config.yaml
init: "uniform"
lr_mult_up: 0.996
lr_head: 0.0103
steps: 6009
dataset: "wikipedia_en"
Each number is 128 + 24 x the weight over its row's rms, rounded and kept within 0 to 255. Layers, rows and columns count from 0. Numbers have three digits each. The size before them is the row's rms in percent of the matrix's.

# layer 11 attention value, 32x96, rms 0.0914, rows 18-31, columns 0-95
100:129122105196135111126101143120077137164124150096097104114143110121150193145169159176106143119117115116149113113115084114097114114124084119129088139133134163141124143148160119144129142171139128144106151093106110149104118100103160144131164110134082113140129145098124136136104091149124147143
110:102111117146131144115124092143092116123112161155165139064111160107137137132172106091178191094099160136112102128134110123115104110110117111134132125139148120103202117169120135173144134119120121140101124105147087143130139092113122119128095135121150139099164122106136105154132151129165117123
105:131137131070124168165122158121140132130138110146105123167137101116158162142149171165170096105151074126130154117127110101126106128096084128153114140121151133099123143148134129110150145150139105115134144112125117136124062154102063150110092108146172112129108136106130143166089125113117116119
113:110111117092093120168112116097146130137141192083103151144127158144150092114154100121138120123162170126133114116158108132172142133154101120092135119100121128125124131145142117145129110169135120087142110126132110081098121140144098091152169149109143189148080161134111130135121161135154164125
103:085131146161166123121104138113141128177153138096103123110092107145127167149080104144157143163129116161123133078118147123128139113098148145108128123132108123151118112129147131110127130123146144092154101111174085094131128140150165141142112174096137094099190141111175114115101148144148155139
098:138122114121141167104090097127140113186151153116107167098127139106121117122126174110115125153132111112106140157155106147125191115118137122102130145138114123098147125104144140097085181166091097125101165125083126087117099086136126140137183127106126158116145150093104128127136144123135108149
105:095117081185121145146086115158095134135154067122158118132120156145114118086142107110093119148091105146118113077118107120111091130158115140063123131140128126127135110139161128109106109149130132118112147119125133125136126128120123156111104109110148125140079119145189141133090131073164125131
101:104169129149111117127154149118139139167120135147115122151129116115104137092136151108158153131157147125167118160150144108128122114149119124115164129136078130152148151112131103096113161178078081145107133137094130076100140177165114135143087145113160109113134123130132158103139194121087124135
096:109138116103127140151137125153119155121139149129152091057135120145121131092127154165156147086115071122117072117126136131143169140142090135150132114162112093119125120139116105157161135111136156138083082128139147145151098124149126158147108128140131175107113181148129121090127097122159094132
096:115128118127166123130124068122138130151154114125150118074129162137115132109102193129128110137147166155147122115125108148120097121123154165106087135094107148139125101150125125096145135153126150094186155088153123154109173155103122137129142120114094143149094122098096073116142125122100104147
096:089127132137141165120115143161162144100154164105144096153106136145135138152138175171112117154099118130140122120157143124119103108094105177095154135108159181124164084118103141108137127120088114158136134181107079124136143164132133145124121109130130103084117092139161143108129144165149114142
093:099160137150112151121118091106146112172119118093108137125150127127124116131117133102102119132128148113146147124183138136122101143099115110088171128109137145130112158139121128139151165170153131158122124169156166078121148144111148157098097165124156164112184101108103147083106084142119106161
099:161143129101141138142121149149127139095147076117110113114151094176167169102186139118154107107124103152120109141108127155137127128110107131162137120171121147159095125143110118131133123144090107096194150139078135122125117090149173168134100130141123145140111144133120087157119136122100165111
101:138132129117139161139127145134153149115120124098172158082131170151120088138095114147126124141160135142142119127094166133097090133115109118098123123111124126097150139116142131149104134160086098143154079135097177098137136133105087148103168141138099097138180172124133145070106121158107120137
# layer 11 attention output (transposed), 128x96, rms 0.185, rows 18-31,50-63,82-95,114-127, columns 0-95
114:111139144071135172128131160116112170123101140112102123165155133095149117156150104130091138106152088127154145123116122132094138120138144091150091128165105135134110098111121161148126088114146109124123109147116115088132098127146099113134110127117115112145128147102110062176134114155062147164
090:124130132110118121090136117133113137114149135162114093133099146094094121150130138109087120159169130122123130083162142094099106134102120115143173094120139189105119105123059140115106131152123123085096120146147117143146111135094130151086136091124117120119155173157083094141133147129109150164
089:120166130099133157114182130134096154127128122153128142115149145112132169165124137136111143120164117125160100097163116155123108118110184110078106208125119098126139103120137109149171129122105136178117130149143122113082118121150142163154142186119107144109150113155162132127132136119140117120
099:162119133149135112109074140099144099152141110144120088099095109150135153149110118111097115125073123144089094141101136171099133154105128178115125185146128139141173172136144081101118149122130092110130120127108167104149103131145140148127109167130127099104157128155152145143119119124129121088
085:142183134154146110105082159089111125108129147087103106080133143132156106173154126103175098089127128134100156125115162122145133133086130107121089109092083141143139099100159130105119158119116134120124126160121168116134137144129122142156112133137126119142125152132125096135127093060089116118
090:148106148121139128127149148127132096113117107145121083156159118157145155153154145150119090140124113152121138115113138088082090146110149134156112203179123136129119101145137134137142115085119088130108128130100157130132101128143130171092060190135119137148116148108126116110122117113135142087
096:122164151116090120112112140109159130131081136143145161092132157112109137166114164140140101134184122127122104111136157111117152091146106181096165136094106140128105112143114132146135178149161180116112103141120102173105145153139122169169104155125145128154155117133118117117135147139133135176
095:118117138137115164160151093119102167107131089111125095102155128152147144153119156106133116143114105160084102124116149158122123137122137152108156131106179111096109121124137096144114118152129129116125102143120147149056104123171161185112092112147120126153123076116102117125083096124147089127
106:119128138122144160132091081107102150135127172085127135174108141094109123091128131150108119122119147149165171128116113124114113149162140122133126121081160162151159113127061131137141142164166131154141152116154108125104154096115089084133116140127121157150106093106134135133146132175126140176
100:130108109131091154133143148129159143126091071108147103123141103128126087080152170148136128111132114141107097146127162085142137113138092111154155099183113094104144104130132141138082133108103098100109119095095121128169109135146146124130079106135148094160103167099112092139134130124141135111
104:100150158128116130152143140099136149134102144156143166134131130161168119117155176125162135100161080121129128132159108111108122156132161074141147138094118104117091127122091168103134152139110125132104105121120126136109091129141114148150141125153104117151117176106069090133121088129081147169
096:141099040156136101138115156129162068111097146143128156104144088182147125161117136119101129094110106107119147155103155119158101158142139112155145120095129118133128157137157124145117144104109127118182095117107147164111120114148115137119119095113112120140133162112160117116152145098105119113
092:150150139103140166166163100131127177132152113136129135136111116145131134127102129134128132140157165159158161069126098159151155074090157114108142115161135114146126071118105145116127085160112120136143149142144114125145161180139149125148119141127133112147101087133148127175117149129108091085
091:116072144108155108128157127099109161110098094105094139153152108170128154116154133161160098111097152137141152170111117145100125151175128119179105128130151095144144148103088113140144139154118073135127122085103153118098123101104131136140122141133144111110087109112110129114137089114139082139
099:130123136113118188142109097116130120091121121129093078138156114146161111075134137141093122118100123156131132098111071097099097151113126134118120169136154103185086104135110141131092126142141122132117163144112144157111111149136136110127101139141128150116131144112081113159118115135071169159
106:101144085099173103128125111108122096113111110087142112171119132157105128124138163157143141146113117137158121147143134080149105099092168126173155082129157134116119102136143116149102143111139132101129146106191133118167145134118127167128130091141148132129128146150136153171150193135130119158
101:114100154108123163112114140164103155132094117145164102124162087103149110115114126130161140114163089105126136119074076158142119101104161111108131216163103138106112128131126168104131094124132134179136126136129120146130162151144118111143145160123121128128113126103124120109108079129107105126
110:141114125141113143104129065152138117136148118087101117175124132133075083067094169127138104147119139149132119133117081128144132135132140116143153153102127121121079129178120162138122158160129113122143111118119113156118122158154130152191104126118153097162125129124145096152157126115098109096
097:126157172135174123117139127160163153114140153097120087141136130113131124117133103156141077125135146143126170114142102102120123167083105103113104156095124135133149145127146098124095106126123088116169151139136112134101102131084128148132085149079124141124165122162065111172130136107097128144
117:147112093109115170127109076129134085141150117139142104169115143172129124101152141154111150106133102151137103120093091159181113145141168120118133193114138102126135138158131147093120124130115128119150138126130164190145140146147163135132157112114140120130145169097109134132131179103089132148
095:143110127163110137119167100102106125110120128131109145146128130144158094105130129109112124128157123106170147115156121110106096151144095174100145132193118096141112106132152121160146170138148160117081143146132154124121144104143096127154133094138110104111125112133113076123125193179180134122
096:109135120143101154130135087156158180127148094142135109101157122147123155104141116114117125124123128122139148117125165153163135118155095129096151224129105120122136141147165131144113118168118106141141118149092152168166115145152149116095134132134169159141146134101072102128081118117141121135
094:120130082102142105150112129137102151160131103133126072184126123162083152131142151146174099140132071109130115143115140113140100139126156161114120121137144121135139154138127167162171128124136102109110075082146146116094143147131132098130114169121119171083133122140136114089137117148169112131
098:142143086151138128114137121128159136138166124071149116136092145153109124066141182104128140130092146158160126150120093151146110136131137103105151155131147140150144088143120064098079129128134132105132119101114112121145109141117124115109099122138127155171127175161097138169121163128139151156
079:147111143152138143118173092150129169118137107149130116122114112135159156090111138085111140125170108148144132092150082128150090110122169100107162173144105137093124090101147138149118124144121149185135172137112129141138138120142111113101143133141120169099133158129088127094120114153115136189
088:126165104200166145142122107112141098153135106139119152112140162185152154154146105112098064139133147144146131113151142126126154154155146103134110139132149124118132113118120098152077135131136131088117105125112167141155123105104160131144121148098141121095152127111113070106107125155142131181
101:140132083161132130124096126144128159117124161134129116123157101168149124129135097100144144127106142148139100158137154162131124149153137127106111191080071153157156127104135099112113112131108118136145106139096121135152156119099127108099105181079167106164132104114081141129137082106109116114
100:124113136120130162163117140156116117127126117135110109142133156141122170147137158170117086131155161099153114123192138119103127086144118169141108155079116140100139139127115172144150146147095079117121096118126157160133117147089146154107089112101105135136162064132130116161152113095124129125
094:146128163113150156144141083161133125092172089152160112143138125102137108109142157139115135103129106142154127102132154130133123064153104123142183099139154114109120117103151169091149129119117105100173137145119119114143141150187156190134138138104128151089111139119103093122133125105153128116
097:144153175127171115155151146143131140156125098104124047160123137118096135132088164145099130144136095136127174094113111130097152140108163141169122150145106141101076105143127142088133110153131122125135159139134130114121135145146138144123178114139105142108084153124145162112154102156098112121
093:118117137147078114083097087144145135096133131162161110111128151135114102086129107096130167156166149132128089147164132102134115142130130132118184142157105163138128127106124101162119144112087129139147121133127126129162140135141149078125093165123102129157135132156162143117102165096182164118
097:119145108146140146108114132124113109134097105130167060099135099124115148148104174130109136127095124098070105150111133139127150125086160136134176133130128097142123148117138140146100147078092176181130139099142113109161129140159087118125127090165086138132132099122151133143092113150121115125
100:200169137119099132135144153146106144090117105148134087127144135108115150138158136110142117108104143133131118186193134164090112111108127103132133139137130143140115103123159092129131132129134106141119190149119107106147139162133134096119124154130116165127060152128078114126143134102112137163
092:105137157155136118143146097134138093114107086107134117139123144144123174137128100124093143099131149123180133132139145101133090113170120125186103145104150070131106110091135166171163114111118132135100140096167131134133115135125146144125136110144113149156151154117097085165175136133151151085
101:168103134126105089138152112101135126123126129174100128150095151124157162156135094129148129119153153081108110170121142149128129121085158103143132093112162171124143138119099156112146131106105128143160132146116118104085184112145118115104158205116108099119158101107142146122114141129135123095
085:098126155129091153098152133147117126115119117121127181110181155105104091131126153118103145119112147123132110143108137126123166142144092122116105120090184119133117109118162111146120139081112147096097146164147108141134095150134115147121153093154115175151062135118083110122118089149090129126
104:157151095139149101110104128135157082154128153104165151132119142110103135148137103143099144141126141097133171139125114100163126109115157120147100100093149147117136129138120201110103142111126131076172122145151127157111146108119111138140135155123172119173161113118128197124155136109094151139
090:141138150160119118141139161145123135112114120100094106168126094137125152085185089140131126124109116116158140172159147117142146106151128097119101162152121109107118108109165109111129113140122109150133113133089156069138085091136145171142115155146169105145128167128107145134153074103146095128
094:133150124154105097092137146097119120152130111175098192129149142125147135094148115085112124133127128112099102160131137087106120150141160087135142073126109103154122128125148107127090134124167139125165126122120143086116115106125128142111153116148134153166084185104113083131160107100106146145
094:140122091108168133125136156162111104163149116122099122163126127136149180095134083159092131094110103116105145173105157159132093148167148127161099118136152133158136088125145102118104128115148154146164140075123156145137155128158107133097130109094107109115114129130146112140118164118131182107
101:151095130109136121140102115103157129114095131120127156134112112133141122124136103127126164113152137114169155130149175101136169130172122123140132156147096145122180152137133134135159114098072147128126164082155128121140130128124114133126071192081147116154135120148185140101166124098144115099
103:128124146130155149149112160109118055129100147132101136160136133071152102136177149123134113097092116121121123170104100137102104132155167134136083114140107129179124144152136115100110134102150156133158118102134114113158106102118170113141122119133137143119085141088106079165125142120145149153
099:101124143083097135141150140133099147094116103117138125146112139088125152138114139124098166129113161131115147148118138136133093151149155123158100108127149177175106080100127101157124141130124167137130157129151088157086119136135095134145110080105133161168112109132099124141131096173063130132
104:138167135122108131116110122131104166094164175158114104128098150125108107140118175146124095114136094151170135109130113134109128125072119125120128138141144140078138159099168132108190124147102142108145140142120143106104094070147122124136091131131145125152148105154157098171097151148093121134
122:118128136098147148131176170157106119104132116154149070163114134123145148136132144110083132127132113145162112097138127149158081136131138119130126126120135111132153133170171117126184106119138106112133115134092111131109120094105182192078118098156107111121142124119156113116156113117076149135
119:140126153179122119105065130065137079128169107156102077101107148139123137123125134123135109105117125142127143101107130132102134116142180146155156174112141139156150141127117116077145125115133143081159136132117154107099102108123121114111122181115137166112145149137103149112130094141113092128
117:107131123144112155116051147128129076106149161121143042137154148132091084126138100122140095142184105133143121122135149110094115122129089128141130066119106144145110118110136070118119107098145133123133111116126146128132144166114100122144127117112135144110152114125121108155122168138147138138
104:125132154167076106100144143116097130128142139161139099072139138151181118110147157113137097126119146111077097155140191090112121143119118129108164178126149177134132134150126149142120173126117135137128121135118114106141108150141140141084104132116128120143106143124158176148137117088146140083
103:117119113141088115103149159151106159129130112132129093110165132111078157128127087129145168190181143149106153119112137118139156134125093153132119133108134155176122105114153089161129112172164160110151103135112097152112148147110106157120116085107134146146168112132136110141106143168135129100
115:116086109132189131114141141084116088155114150109161081118152108162145117136147142114096096103120135152097099148135132084126113168108144116123180121134093131135142145147137104117104116082127110135143096079097152088110136086156077150127117127159130112113142149114116138140126110103142140149
107:132133138114141144093157092142115153132101128100110134131137163151118118127149123139098117114145161111147138130113115126145154110126079094134091053104138130127113144125122115148127099121097143149173110160121096084105129112125106113122105082181132124140162102132091081129115128181094152170
110:117101104116105103101088112121105148154095128119104181154153083095144140133130119128137141137189167130209137145134130122159145109168088107150134123130149147116119094140081150159119137123147139116090141127138141156104113123127112166125128145087105127162115137138119156138149143135130112076
099:106134122138169100116141142144094112110106126114135098123141113167117133137140101114119149162135105134121141111160092103155145147111128136111122124129135093151082115129141122133095091144173119141133111100082150141089120092146087179161129101116114100084165103113098079122109131119110134200
111:119158134133112097103122160104154096144120117134149117082134172138144140147136163163156120096135121160129100114160204164116119178088132113118137151133127170108135159161118098149135145118123126127143150137126124146110093136143097161150092091108130155168109158136183139135144138125120156146
111:137119137098112163173100124176158129126135126121097094185133116130131139127129113137105111111145139175122106103120104172159135146139136129177134109150147097141098099118105136129123124126153154128091102163150108097193136169098131143123166092164069110135128088146114126119126122124125145148
106:100122086151130078100138088129104124173119095119157101123098124116163165090080138099152146155132129114110122166105115123111115099111141165108150155154118144099114171143102124153117118157141135146115147131137099137124119116128101116105143109166142125148121142143126159133085173125144122204
# layer 11 MLP gate, 256x96, rms 0.219, rows 0-24, columns 0-95
099:096115150137137122174112158201174093111126123135149137147117122145155140148161170113090150136106159131128134150155054140134135144102117113114158146125160125140179113110081167141130132112122164110152117168128118156156120145132147144108129130128118133142148131130132154082161109095116104130
097:104146124090125172125156146112128140157113099148146158120122168156137121098188153143147118112178110118118151129140109121105127132089131113081130107121133170130105111087190108145095106095106122143164125115097100157114097115167113119113103118098122108151141153164119107161123156141106149146
096:122122110111127132174119138141130155139106133160147117095121122137114121124153147080109115136129171143117160105160135160091185115128074161097156167134126125159087165146135099154156127122113103116149119120138073136130125151108103138149129166165165151077163131136159123115105098155134112137
095:096175113114117130123122221141152165163100090163124142121108135148141094085135143119151100120147123114143124149144127121116136128151071125130098144129136086133128160117139130129139142133115156120142128134085064091098131136094150132128124128162115135136104182108135101139130153087134136128
092:161135168149144106132125094156112168157126121156097098153134106129142101126152155099080139149134143099131107138105123095137107112091124175118125125154075149104118144100139091144136137177139132142128141089122113118118162115109155112138075136162107138142143130094130161129189158128112167143
097:119129154137123113162101129151136133166136133209110085100146170160139118134147136105140152111158147167092134130137138135195126099115118147135113153118130097126098152170134150097164142093119125129144135117133154121096163139144126126112173145157121097120115091083135120079095125133113133126
102:176131114112123139097147137157132150133081098136135154129157104126111153105125092111133114116164128124067170142146172131104099167143100144124188168138109106147132089098111138143141114131166165166097132090127115147154143112093139141113140123120163087091133120140132127118105126105097107138
112:119168140098140133132119146147139145153078143143123111132098101099111135117080162163115134131137173141136115173116147087144105130118113098099130145130163150140146116146097141123187164121128140111168124111115144189161142166098107167099130148151145175136116115139141150118143161092130104140
100:118182139066114120163095151130127117154126120122127135118090156148101152108137159148144103118140181138116141130112107125175139157122144123168152133163192151121134101108124113151161115133102138184175129115124137113123147156117111128115132108145112149134146128149125138142145116164059104152
103:110165150107074161157123177121149112134152117167142120123071132121141137110127123149133150130110137131105125082146100176167123155123104153145124153094186092148154147137153157111121150134121113102164093137108106090138133124084113101154124097131124116154142149134106115153090117136116129163
105:120121086143150129160126175158131136208132159101150119148133134107102137101149142127112125132132151105106168133113111133167101107111102091081132141120114104096122117143121089168129170138102164140161105149102111125148136113123167130087083146128148148085128151145090124113152141117115149121
096:125111166130128166130120110093164149123112167157128152158087182151126139164144152161142115149110105091129134124126106132110117137122094119145131166123160173178163145080142109134138134112111116163171146075137094111119105104121127106176131103120113145141120142148154150162115129132094153130
093:118129110147107122101162125178156123116062153124116135117129111146132146120147108163144160136121158124102162143211102122139081148111095111128123145109168147136121112098115128132118128110115166141129111100141108110139105128149116144136139110108068109104182108100099129110130126109092171125
100:140183166101154116117113126098143110121133103150160158104105144143135126097180151144102126057116107083086112128162124146111154132121085175129151137126139131134163137108134118157137130134124134133165149109141109144150170147086156117134137085191129138134122116145103101137142119116142111113
114:105160119168113133110065098154173108121100146163095141130094138119148125113121121124107140137127183145062109140118130142154120116149125150146135143072106130138117127136130111146145145146149179176142116085157098152105125167088149133114094137134142134105144142087133107107113116106139110119
096:162163075128126121165143140143166138178128121173125112124164123180124132105161133109094114098153159150133137115106148180157143108145132101161113141165123123105101096101159144157120153116151141133101096144098141143134139137182163114136127100127164117132101127116091116126144113160105136155
099:135138154123104149121111143174118169149105118158101128150098182139153109128157085127131101146150134103139147112150093130167133158124168066083119183132151142148135119106126151134120148087153148116097108123143112142164153120085157156115151143104107140123123159114135140081154114125149141113
093:047085176109152111143115136158133125115102150161150152134115127140085127089104127138102157123100161112121088121150106148151121106090115116108166140123123161160146182112126124124107139109154143130148083099114106162126118151128117129138124118122097147148133187127161099135129128138091136122
102:128180132128122129185159164159153165146123130183113123129130143159116121163128134150103128100117146128121156098151155132143096119159154113149130138115128105102141106083136095100115101160134136164168090152123068139154157170094143133099132150145139181159124124136129111121136155121151131120
098:129140144101118136160120152133144111149114100108146073140120156121086117073123176129143120123135157117111126116184140174118120132072110106116115147106151108126095113136109110096114141141103141147132138100123092152157141098134090079149143110155123161103144118122152116194133140116087153127
102:157142121147111138146100144126141131165166133115122147136090093153148128101105092182139128172154116153093100148093149154162132115158113144145120127098145151104129132127124152139146211097099182126129138123113132111122154185088099151128117135134087117143109134138134093156115141131108138136
092:127103138102180104118108132148125129098108114123120142161148132167148142090127103142141152069110116145176106147120150136153149121132095072126162171140131116114173112108147104118105132141110146127151125116142107145111134159145172102160096169181154132153143125130139110138156145070111138147
101:114159126091137141147100128159128143167114116155121125157111194142128126106107141137112126113154187101126125120110094173152128119113127144115141153156104181125142105138130100170139154156109115125146103171132100111163124105162143118184123133148109140111122094129128117087187119118153154146
106:075166126085114159159126150131139114164088122136096112110122173111090125121136157113138162151109164131119133184147118107149167125126080146140141160124146142153103121124116101150111129152102181138135099113152098096123124142137157096120124125146126069144151138140132177141147129105100138114
089:132087152120113142113121102139124100114088143146140106100091134128133128158173129126144174152138099149090159104152103180124141143112160089149114144186101147156141132083134155152114106109147168140089116129122160113143082130094122115161130087103137126139162159110140116165118129109119140144
# layer 11 MLP up, 256x96, rms 0.195, rows 0-24, columns 0-95
091:108099095151138100115136173140134117114110127130090125138137137149185106147132110144104107161132149150119175122107091126152142115163113173073126111107108090150164128192102137123156166128144126125120118158133136146137118162088147163112165152105122084130117110165110149102124133141136114156
092:119144123186113115137125132140159126136109176166109117136130102065140165083084090125129104078112165105146163160137109145112123092124091137134138126112134082132140135135131137089138189139133152166088132144133124113129122079151131096133103105111125096140141121144126123089121125110122115153
098:106137069141120114155100104112134105121142131138170137118165094137146130118132114093138173151079115120131138114075137119164194124129101123110167125119137118143154150111162151149151130132133158118130122133167115148130120094183094131113195079125125131127160165133109138127144146116141120125
108:154113114157138135118114105088146156167145126122095120084138165144152145117125094113094093151147115164127145108115119143133128103102103120125137122105122124159103155140125129155151159075131117166112117144132139143118109083113128094105071147125078146120174134135097111172128076141128081153
093:143117165132117117120131123106103174148178113138068126151133148151130135119138146138110161146110175136139165147138142115114103132118127128151138173062149090148119137120126128114144159148099124113094139082120124115114113137106133131174158128117092137126161136051071124098116119141123142133
101:115132134136107182159125140139141139106108125108151120111111153109160125124115144109115142165145078123135097148146156135131147139135118121154132123160118121138129095095206149134129117179118176121100148158136142098134103162145109114152100123090097118168148147163150122140120124169080184138
096:093117127139094171153129137096113095161127109143119146157137132129134121131147076147112163135116112163108140153135089175153121125110146129184130132140156144142136094119099176131095102161117141094116122176099125114104118104108151124121168175123104171142132134103177165119123129094141134146
115:135126132097138122108105134118125176111139147098133193178099130110164130174085101170120189131138141102113120135132141138119128085100121136100137131153123151131103150106129121132128172115084164126134140119098136149126139140119125133179119101143156096134134184150143134126097119106119092172
103:129108145134136110123176117155093132149101101144106091168120117138163133110083065097081165140070107123113108123165152083160119127118139164134099149116106137158088130132171123135147116128094150119119159134129108110147107161096137170146157133119126157153160120120127109135125138111136149116
108:146099157121162130122120103151119141153114123109066174107133142169123166151110106076142106160134099138134148133132116117113138141148101118138116127139119169137060145142122103135158144122107156125120111141153167140081073104144075072166094127125125103103126120126140111129132113123132143108
096:102145163130075152147129150113116143181170157077123166159131095112138124093132119118124143131102124126109131172133147106163124140134105131110143115110097173127116098087134116132115163119115110110139118151118184123129120122110085120109141126141127125118084183123116152177164165125095105131
095:082138113110147132152129121105112165139105123151084124147169143124160092135166119121110077106120121073098124112068113111154146122105148128146085124119133118155139159116131092093145122145135101150103133129126126076141127114191111128149130111133135143170135156117151138126184135148160122152
100:164152089123076137097122146130139093146144154128149109156150139135092102175160099075157126121123131153118127141115130162122163138122123106143098093111126129091143176140163081150110143161121132167125146133121151136143114141110099147116183111140138123107104151108089130097088129140131087145
098:148150148097105108096131116134101161138165176129153166094115135145113122124191124147138130118115113131114117171204146117128151139112085118103134126154114130115122118130109149178145136143153128135118134135169147100142143159097152150123103123106103151116086088112155137157125144089155121084
106:118145114145146158084140151115117123155138161114132085124147136151102114143106173135138097153109144105150092146114131116112104074133082125122085111112100125144121100086197136110122081127117113105111146113116108118158129116149092132193160089121165118126099113133127085144114125138127118123
090:101141150162131123112141141143112174176143132133138116125175117128115112091118104169114085145151115144162098096140148117132150091127085161118156133131119052136092155130099130118151135128130140112088125155138137152144113131093092090110137123130178126110096156145135087130117134116152111169
103:169151126093132127092120166166083119167143122188138122138162110136096111132115118160135117119104162121151103109088101124089183124103139110127135127152140115118156156133144144156126122093131109129147101114104119115135106092090119173156143111097138154112164107132115135075080142105116123125
101:127125130123110128125106138108131148124119112109075127130096115150144136162112123157136122141101165113134106175144120175132127141151152099173096136109127090128129166133121118137086129157151133144152094089179179127110111092127110083168139123097156084134141156127099173120112080122142142103
099:113097129132117135117180114118156145140087116123111159136152170127116084137134147160137152165099147166093109125117070096104155130158114126167093143114121106115103099135115094123172119150141137131119146114131176125113135156126133109140132079145124155096089106110128185123146081138148133138
110:168091137125096151101138136137101105124137140161181109143123191110108117152141124099102091133126107148108135154130140170075131106101105179116104122105117118114124105130147160121125154141166101146145133135115124125152153086087113134118112150098105102169130160097113105170167134119142107138
096:146108091136160132119095107096071138086113143176116125093142117124122200119144142114104136150109164150149127098132175114122165149077148120129151137153115154112143133130125097130102128116125124145152114174098100164110145108125120122117140085144129141163088109112125114074142120152130128146
093:102136112120130120089144146116140158124170156097145155123103126126116116072130162131104097190118114128100125131129106100148125170102169143068145122121151192111123099146112158114110154124141107141112129150126142120113098123146166137131085104132130197140109120153106139132159157147122123138
105:148137171131138133156138124141143123114078090131156122156100091109106163095106147142133134125197109130137138134141145155138125156111102137107094126119146119113079163159118111131146106118123165128163112075088130118134155166104078162119075128129142118147128125143149166107161122151117098129
103:123124133121111120144115165132113140134103112141127140073124120125105130141108143106143068066112122119147157134122142184157101112109164121129140105172099079099119141130109178117092144117165152120130131072094144142137107105121152141134153116129138129129099098125120098096170093120156108160
108:136100143090133160141145163123115119056129172150129109121143150131120117146111193085120116113141114130145163096094117133089123105105111112147102124153061129125110118080142104133110129164150123125081134155144146133107102131141117117143113118116114104105124114134130181154110140146169152151
# layer 11 MLP down (transposed), 256x96, rms 0.195, rows 0-24, columns 0-95
093:109130153162096152129105097101107111134142111139110127114120105127148126105127130126154120102170097118127143138095114130131133120135122139109109052110157153119100116128165067116159127131158123115105131057137110100101169129128123162127124123107143101102138165126138089172070145162137139103
095:148113148081128166112168122109124123118123129126149106134102145157130084165117153146116120145184109153113103106089117091105155165102131108116133198147121119127130136117131098160120095128101103104179136117095120097102141148121104118129138159152143103137171134151120128182134135168129107098
097:141144110151151153109141139111107095113182166103128086122145132143102090118110135103123181161147143132177076157098145138118164152130147067143148113130136105115101146141134150157130115110112160120053139150117136112107144120129133114120125110128101161144136113138140131098149115126185124140
101:118131121149099156097121124131127043135162135136084139130159125101113149094119131155094112094090110136120109124129113116158127128102153108120109170132130108137149168092140140138107119121116172118106194106146122140096135111115148182150082141139133172111160153099115122149102119106136120120
096:131132123170156133152060134139133169148102129108153168115114113122124146110118080122134128146122125130166121126140162060122125122138168120098152143111154163099128113090118133151113123126112191138123130161123154143174158124142095155159145147122137142133113147149141129114134081139107095078
101:105161146140133109132118122146154119126082146125115132074109138112096141160085115098135120123147115111149159107142136180134124108087147105140160170139097107142114123110128228114122100134133105127140127118157130160164114150137144089144156139102152147156143113142123093085112116122142103129
097:157121114106094164104106125077166156120126127120138149131167102113107131146117110096131162114114130110138123085138178167157134120123112106141147119123138083185133127142125149123134108114111180162150118138153163149076129134140120092125147182140114105118126139119098138137125152089190132112
114:100108124092142131130114107096116197104126094136120077139123148105132131156132147111134158133113152131117131118156140135134137114110114156076153040148139151138099136130169142139120136140121155099120121139122118128153157142142125227154147124110122118119121128147104145148105119108130133162
107:115144116178111104110152145138079159147159134124127027104111100121115088085107142109106109132125143160153106130135143160115084090120124133103146136105132129145118127087138125141130101134129138100131145083141115158119096153162124105122114109180115128152169124114122106110132159115128136133
107:131095107147158125145124100144128151109073116133090099109146134161098096141079107120113122113085108140129082132136132154092122140127117148109127157136125128131141140146083125149154123106088177125104181167123125137177136157153137124113138097154151080088115110112115131143157145128140079107
097:151107150099120119123200140147140093118110100160132132123136146140144103163158123119144112102126121105158166099141084151128147125141138172130122091128145129125172157108075151106145168089127175102109175144142134152107133156140100122146116149118141115164154101119128134092155136143118162094
097:159108102130135091107085113135092112139140127154100057115173142127149107144134145126100140130166134140105095147108169091145124115129132154114157127149108150124089154142105123118140146159171130114127126124104113132161175108110144161104113128120157136101127070179134143140149090097126102114
100:167135138101088132089043155115142183095079144148142115125151116169081094136105147137113153155120146145123127115138148121125137122116103122111106168132132107118148124118152104115133150160124171145130124155105121143135123163087114135149105130112126126095145123116114124109120133099133109200
093:098114123142145086146077133157142156121130145153139109119134109082126147166077150095114125142116137159098115134117165122129135114148105163107132050127156153142093139139127115131092128096118164147098156152167128164147081128163113122131158142090112127109127141124127149130109122107100149085
103:129119137139138116134044145150128112079124095105104134117146124124093123164112130092089161113149130115155148109115133125089139107110134158149149226124131145144130135155104140132117128109159154138112112119135141125142099185105114121076123139153098128140142127149136156135111126139106106160
094:138111092163150152139134174126143098155157128096141146132135066135141109110091157111120127149112121150172125133134140139104146121125103137170108193133093135123124144132122104105121113148125164115113124076162124163210103117143131115118125129184143114108099111127123146111132159151125133150
109:111116156171094089137109131113107103107168126123145161126132120132137145145134129172147104149115112106168129133150145077134143106123089159111132135090166139087142106149108125125113171131118130139137128131136084125235138134108098154127106155108128148148171146107140132115125140144146124107
104:152153137125174093134079103190097128164080105107134157095175131154128156135126101123151074113148151144106109167110110134084143129110158120130095157105132150125155118122144139145148125139122129170112149108112132123104100118120143136120109135118116121174118095137119141125140084134114079165
098:079130129102117122105139141115088141129118102131140154131158129137114169132157156135105115138120089118154134119138119096134114166135147131132141161149148086136177090117135126117125183127113104096092153153135138113143138142106099129103100144149141095075078102079132136143090130153165077103
113:153155167106107146115144148080119107089158118084173120136107160143098126134117111124079155145144078124138142168124118118116124107151116160125146116103134106114152131130130170129081071119136120150124135159130125137109062099114130122118135138150135089099158128087115121137141159125136092163
087:133171151115125149119140109092138154154159133094168154118154168150146109157172120160132126132171133157121103152128137147140126112155146138093124188085121126141133138135107131131137196120114164137127134128128123133111140188147137159133118152140084104099140168147132089146127178115145102127
095:092097154142093091115132090140134174134129137131126173103117125173125136112085119165119126159118152130119132161131136143164139172146128152113095140144125156114147115100114101106111132127121130164138111154102070140122126078148122107166176166079151128085148121156151155119114099124133121147
106:106140131053147158152146147141167155109122098115123187129079114159124155137144133113118118104131150131129138147136141152118121066126115108133138170159143160095103155158115106141118140149116151134113105107128129159143113105109138088137128099107106110139104102127118137045148123130098138117
102:130152137112134090136085128141125126141120152133121184095118159143106139149129115133115147095102108121076152132120140092123131150136105109183109193109124141132127112151115151112140100148118159151148112132114138128130139090123121102103129103140178134127111134117128091130133052107136101201
107:091133077110143146170143143123167084125140144097135132112138093086116106141115151098111114110129095139160134104093138100122161156113121135175131156106102099130080118118124088156125091144101143111106113134127122138130163117099114164129144127145121119152167080149108136108093119189138135155